config = dict(
    num_hidden_layers=16,
    num_attention_heads=10,
    norm='rmsnorm',
    norm_eps=1e-05,
    positions='rope',
    rope_fraction=0.25,
    qk_norm=True,
    tie_word_embeddings='early',
    parallel_block=False,
    extras=['local attention windows', 'shifted keys', 'gated attention', 'value embeddings', 'hashed n-gram embeddings', 'an embedding shortcut', 'learned residual scales', 'capped logits'],
    init_std_down=0.0,
    learning_rate=0.000833,
    beta1=0.95,
    max_seq_len=1024,
)
Each number is 128 + 24 x the weight over its row's rms, rounded and kept within 0 to 255. Layers, rows and columns count from 0. The size above them is the row's rms in percent of the matrix's.

# layer 12 MLP up, 1280x320, rms 0.0824, rows 63-82, columns 80-159
size [101  91 111 108 108 100  94  99  99  94  94  96 114 103 104  87  98 104  97  93]
[[138  69 139  63 141 140  97 102 147 131 112 103 153  97 141 147  66 119 140 111 101 115 143 144 122 129 141  94 107 114 129 111 104 127 151  88 106 169 106 115 108  91 125 144 120 119 120 116 144 168 112 109 115 105 127 118 117 136 140 115 111 128  99 130  90  81 133 146 113 167 122 117 101 121 114 106 140 145 125  87]
 [160 143 156 121 166 148  98 120 141 132 120  92 131 155  83 122 112 113 149 101 165 124 135  95  84 135 129  91 145 120 124 167 135 142 129 137 105 125 106 148 119 176 149  69  85 114 177 155 135 149 133 141 184 209 124 107 119  90 123 126 131  98 116 122 127 120 122 160 133 107 142 142 121 122 159 133 175  96 103 133]
 [127 128 131 127 176  83  92 126 138 143 184 123 156  97 142 129  98 136 181 107  66 179 150 130 121 108 161 141 148  78 109 114 150 127 133 133 112  95 111 111 163 158 152 123 125 134 111 140 131 126 142 154 111 139 127 127 133 119 142 109 172  99 135 133 152 132 100 118  94 156 157 104 134 113 144 125 138 113 128 107]
 [143 131 114 151 111 107 139 127 165 158  83 158  77  91 126 101 127 112  99 121 112 109 143 133 159  78 105 153  97 108 142 157 135 137  92 118 150 135  72 142 158 161 156 103 161  95 100 139 141 130 135 134 167 152 120 162 145 110 170 184 135 158 117 129 153 152 152 114 145 127 126  57 175 131 150 113  93 135 134 146]
 [130 124 117 132  75 119 141 158 141 116 117 132 121 152 134 102 129 120 157 130 134 106 151 126 117 115 146 131 127 140 134 148 154 154  99 103 108  68 146 108 162 105 140 120 109 147 123 141 191 114 127 139  85 124 116 136 142  76 139  87 137 156 111 123 104 127 146 121 139 127 153 169 139 111 136 133 113 145 107 106]
 [147 133 103 137 138 118 150 139 146 149 124 103 130 110 126 142  81 125 121 131  69 204 129 126 122 116 150 115 136 117 152  78 130 128 101 162 124 135 142 108 147  98 141 146 133 149 167 131 158 149  94 151 148 130 132  88 139 123 111  66 106 145 120 131 167 138  84 126 127 144 101 120 143 116 111 176 132  94 131 139]
 [109 119 108 129 100 164 132 113 135 153 116 111 130 122 114 138 153 132 118 100 130 150 136 162 112 131 168  69 147 129 104 153 123 130 117 121 143 133  97 137 110 137 105 127 114  97 135 135  87 139 165 135 155 161  83 147 155 131 115 102 105 107 148  98 107 104 129 140 141 133  87 143 109 118 135 129 157 156 158 112]
 [145 153 126 141 158 177 148 117 143 148 109 143 104 137 133 101 113 124 160 171 137 131  95 100 129 100 166 170 114  97 122 139 134 104 139 184 161 115 139 121 135 111  93  82 104 138 154 109 125 147  90 134 127 122 106 125 163  77  98 135  75 160 158 135 134 130  66 137 148 149 134 172 112 140 109  75 164 113 156 155]
 [147  63 103  91  78 109 116 110 124 113 141 153 111 118 175 191 109  76 165 128 110 145 127 128 115 135 146 114 119 100 133 148 110 127  82 118 110 126 110 140 148 148 160 137 181 124 134 126 110 149  99 137 119 127 155 142 112 147 148 164 155 167 129  89 101 134 127 117 132 165 156 144 133 121 158 148 120 105 152 127]
 [142 123 108  58 152 172 163 135 125 164 151 137 153 127 164 138 112 114 129  97 149 137  71 139 113 138  93 101 137 107  97 141 162 159 148 127 132 116 116 107 192 125 113 157 120 135 164 175 124 112 120  88 131 122  96 141 100  77 123 170 101 127 112 140 100 108 110 138 116 110 136 133 115 164 123  66 110 170 145 110]
 [120 159 108 106 121 117 132 174 141 129 101 126 128 137 123 133  61 154 116 103 106 139 133 141 138 115 114  97 152 190 109 126 168 111  92 138 125 110  97  99 150 124 173 109 124  85 160 110 111 167 129 139 138 135 154 115 114  93  87 101 115 143 152 119 165 148 120 115 145  90 150 115 139 123 127 113 130  91 159 141]
 [140  95 116 110 102 107 112 158 109 101 144 125 143 118 110  99 151 139 119 141 100 120  58 129 113 130 139 179  96 102  52 145 126 126 123 123 120 136 115 142 193 120 151 112 114 152 111 103 157 157 108 102  99 153 100 140 124 137 121 148 144 149 153 113 131 148 137 115 127 135 126 135 121 111 106 122 104 106 163  74]
 [176 140  97 119 131 136 120 107 179 138 138 137 168 118  94 181  92 132 167 136 134 161  98 139 132  74 135 119 111 140 140 149 131 106 104 163 134 123  57 131 123 120 143 118 125 124 176 148 170 108 131  59 138 163 120 126 117 132  94  71 108 150 186 139 122 150 119 116 134 143 134 139 113  98 118 102 171  99 106 104]
 [158 141 113  51 122 112 128 179 118 130 157  89 120 120 136 104  96 102 163 170 147 145 125 153 129 146  85 101 151 127 103  96 131 102 166 150 154 127 125 127 110 153 133 133 142 106 155 122  99 119 146 130 133 130 150 104 119 164 125 139 137 114 192 152 144 137 117 112 169 120 124 167 102 100 129 119 154 135 110  97]
 [120 133 111 164 109 108 164 160 185 152 155 145  92 119 110 145 104  74 149 114 123 157 113 108 109 133 152 152 112 116 108  76 131 148 131 120 114 118 109 126 124  84 122  98 110 150 147 154 119 144 126 100 142 124 141 129 125 137 130 160  96 118 127  93 110 122 122 111  98 143 102 146 107 122 115 173 108 121 146 103]
 [129  83  76 115 114 122 101 131 130 149 151 158 127 104 133 113 114 149 142 134 148 145 158 155 110 111 139 121  90 122 136 104 138 129 137 168 142 136 138 108 110 128 108 116 148 177 114 129  85 140 145  93 131 150 142 137 139 133  89 103 137 104 175 152 105 128 126  99  91  97 120 119 120 110 154 131 129 124 158 148]
 [129 140  96 162 100 134 171 147 150 127  95 124 114 155 126 132 150 104 124 131 128 128 115 143 159  72 176 175 120 134 132 200  86 147  89 113 113 105 147  97 124 155 132 138 130 157 114 163  97 147  93 131 116 131 116 110 142 139 155 143 122 152 127 154  94 158 159 200  97 139 149 138 132 147 133 127 102 143 157 149]
 [118 128 122  90 130 118 161 130 135 158 131 162 148  91 130 152 155 132 123 129 165 115  97 104 140  92 126  93 116 159 130 136 160 136 148 112 127  82 162 101 117 111  94 127 109 123 173 132 128 138  76 157 161 148 113 155 159 157 108 148  82 134 135 158 111 137  92 125  72 132 160 108 107 115 117 156 112 147 143 151]
 [174 125 121 131  94 142  96 149 156 121 115 101 120 118 119 115  66  91 151 141 107 161 119 137 113 124 125 157 114 115  83 132 114 149 138 122 132  88 146 119 109 156 132 140 113 101 143 118 140 113 124  71 108  99 100 138 171 142 135 135 180 114 107 120 100 148 117 177  49 128 160 147  81  72 127  76 137 160 113  73]
 [158 126 147 118 102 111 110 146 142  98 146  89 112 135 106 164 154 102 173 172  80 118 111 114 139 102 118 124 108 107 136 121 141 172 133  99 176 113 139 145 149 135 113 131 110 133 140 129 111 135 127 120  78 147 137 142 118 108 104 147 124 138 111 119 153  89  73 118 107 152 158 185 144 122 125 155 151 146 153 114]]
# layer 12 MLP down (transposed), 1280x320, rms 0.0771, rows 63-82, columns 80-159
size [108  94 108 115 107  99  95 103  94  94  95  96 109 104 100  87  95 101 100  93]
[[159 115 134 132 143 156  98 107 127 132  89 110 164 165 108 147  87 100 143 132 116 107 139 115 115 125 100 116 119 121 117 128  96 126 115 121 124 131 141  87  94 120  79 156 128 113  83 106 114 163 128 145 150 109 103 160  95 167 148 138 152  87 135 149  80 112 140 134 152 139 139 145 107 112  87 158 111 147 104  98]
 [101  90 171 150 117 125  97  95  74 143 128 123 144 133 167 138 116 143 125 151 101 117 115  97 103 152 133 143 137  84 132  78 142 127 141 148 132 117 131 121 175  93 103 156 120 134  94 139 143 118 141  95  88 128 119 127 123 133 128 144 125 127 185 119 141 127 173 143  95 149 130 112 159 127 150 150 121 144 124 100]
 [135 124 123 135 155 116 131 116 120 135 118 137 151  96 101 132 124 148 150 122 152 160 128 102 139 139 123 152 131 138 118  95 107 144 123 100  88 151  97 101 121 143 132  97 136 174  85 189 113 135 162 136 116 139 130  92 141 140 118 101 136 110 129 129 166  81 101  89  81 148 121 135 129 145 143 132 151  83 140 108]
 [146 136 139 138 141 108 107 126 161 111 131 121 102 155 116 101 126 138 167 141 121 172 128 168 123 129 137 105 120 115 161 147  98 117 155 147 137 119 105 182 125 139 188  97 147  74 151 133 122 105 155 107 135 134 172 157 131 145 148 127 180  89 142 104 149 100 140 146 143 147 137 168 174 123  88 143 135 170 106 146]
 [138 129 155 140 128 115 132 134 133 118 109 152 164 121 159 127 110 148 142 154 132 126 136 122 149 109 105 144 158 121 104 132 138 102 115 179 209 135 154 137  91 105 158 170  86 137 133 121 156 145 107  95 106  97 125 111 162 168 151 100 123 151 110 120 120 140  99 151 134 119 155 132 125 159 137 101  93 104  72 144]
 [ 97 108 102 120 109 183 134 106 128 124 117 146 158 136 102 124 100 151 139 135 128 112 181  98 143  89 135 114 120 127 119  80 162 148 128 118 161 111 137 148 114 166  90 111 103 155 112  98 128 113 155 117 147 143 132 107 107 124 173 123 113 141 125 138 132  97 144 161 122 121 130 160 121  89  99 142 128 117 127 122]
 [148 156 135 115 144  98  98 107 112 156  92 131 115 139 155  98 135 102 110 141 129 138 132 123 118 145 146 136 166 158 154 125 107 121 137 168 163 132 111 135 102 109 143 122 145 158  91 135 113 160 116 122 112 112 117 110 120 123 197  80 147 120 147 104 143  88 113  91 109 155 139 148 107 143 141 130  92 136  84 124]
 [154 135 133 150  77 169 119 125 100 125  98 137 102  96 139 193 102 128 148 132 177 119 143 139 150 163 178 125 125 136 115 114 185 124 154 154 152 118  84 128 166 149 125 121  99 106 138 126 139 118 142  94 181  63 113 143 149 101 130 127 101 128 140 116 104 155  87 121 115 155 115 125 145 143 126 142 152 172 127 169]
 [135 138 131 150 137 200 139 127 172 115 100 103 102 178 134  85 119 187 149 147 122 104 139 104 189 125 144 128 131 116 144 109  78 133 108 101 106 146 108 150 117  93 119 100 151 131 114 155 129 104 102 127  99 162 127 111 102 157 126 138 122 126 100 153 164 127 128 138 152  84 121  97 134  97 128 135 159 126 128 151]
 [122 100 119 159 150 161 155 119 174 124 123 148 124 139 107 135 187 140  98 163 115  94 117 128 104 135 129 114 114 105 153 114 115 127 164 105 184 130 157 150 123 129 135 134 126 129  94 152  97 123 154 158 151 143  97 129 114 120 141 104 164  93 136 107 121 127 124 138 148 186 120 129 140 196  99 123 123 157  94 154]
 [ 97 125 140 135 130 148 157 165 145 131 138 145 153 154  99  99 168 133 140 143 148 124 151 133 131 133 137 181  92 109 128 189 140 129 149 154 150 164 169 157 117  88 114 121 137 131  95 109 170 106 169 144 124 170 147 130 150 120 101 132 134 123 119 153 165 152 143 128  85 128 123 142 137 100 113 144  70 133 135 137]
 [ 83 122 137 121 131 102 139 116 105 162 146 120 182  84 114 131 149 148  72  99 129 124 135 133 114 130 130 146 116 139 143 105 115 119 175 131 160  82 119 147 144  92 138  66 145 114 111 106 167 116 133 143 116 114 119 159 184 141 193 115 161 154 106 122 145 158 145 113 121  89 121 128  93 150 129 103 122 135 108 147]
 [126 135 111 100 190  88  50 108 139 117 137 174 119 111 150 167 105 147 111 152 148 168 113 112  86 121 132 132 150 112 117 158 110 116 135 151 145  96  72 124 150 155 107 140 126 136 156 148 162 132 158 133 128 125 134 121 130 145 141 151 113 132 127 133 173 153 144 132 114 123  94 115 176 129 132 159 154 103 143 128]
 [151 150 100 131 127 106 156 159  98 117 104 111 144 112 138  92 150 118 120 158 144 105 152 101 109 127 132 155 155 138 131 150 109 118  86  91 137 140  90 130 132 132 151 127 129  91 168 110 150 138 123 138 103 102  98 126 103 122 149 119 135  94 108 115 138 144 131 161 157 150  83 140 114 159 156 138 153 112 129 164]
 [154 121 110 146  84 109 146 147 128 110 109 136 128 166 125 150 121 111 161 143  94 128 108  82 113 129 110 132 128 128 142 104 116 144 138 114 137 164 113 140 139  93 110 148 178 127 135  99 135 113 109 103 115 131 159 130  80 106 126 120 119 118 148 141 133 174 129  96 163 124 124 144 129 133 142 116 140 113 119 151]
 [131 111 116  95 145 129  98  82  98 122 131 115 153 171 164 126 138 159 120 128 103 109 150 143 159 138  80 142 141 139 103  71  82 107 108 143  87  97 129 115 116 114 169 158 131 126 127 108 114 113 146 130  88 112 134  99  91 141 122 151  97 108 104 114 191 146 112  63 104  93 188 136 174 161 168 124 142  93 159 131]
 [117 173  94 140 107 133 137 182 100 112 174 132 136 107 177 148 152 172 113 153 140 121 161 164 134 131  91 153 119 119 126 135 111 122 126 107 136 121 127  87  94 148 115 149 109 120 135 159 110 131 120 117 177 154 125  96 139 180 109 123 130 131 103  96  88  90 128 209 108  81 109  97 123 136 131 136 158 140 137  98]
 [140 160 161 133 111 160  93 122 129 109 136 140 132 136 117 138 151 156 127  86 114 108 118 123 126 140 138 109 119 186 129 112 119 153 124 126 105 147 145 125  97 126 149 163  90 139 138 128 124 142 102 144 151 101 179 134 107 140  70  98 141 146 115 185 101  78  98 156 153 154 152 140 123 165 134 143 163  93 143 142]
 [163 183 133 131 126 115  89 116 130  95 115 106 134 143  85 106  91 133 130 144 137 112 163 116 130 160 175 149 133  94 114 133 109 142 164 117 136 116 119 113 109 108 142 120 166  90 151 125 109 108 117 145 165 102 136 162 145 148 139 135 143 115  98 144 159 154 163 161 140 169 173 127  86 143 142 141 152 125  67 121]
 [102 122 101 129 142 119 146 131 144 186 128 101 149 153 108  93 132 137 103 101 158 129 166 147 103 163 126  95 115 127 180 162 118 122  98  90 137 117 105 177 109 138 112 106  68 152 134 126 136 112  99 169 115 115 122 105 118 150  90 106 124 147 150 108 136  97 153 135  91 143 123 143 137 106  78 149 135 117  92 122]]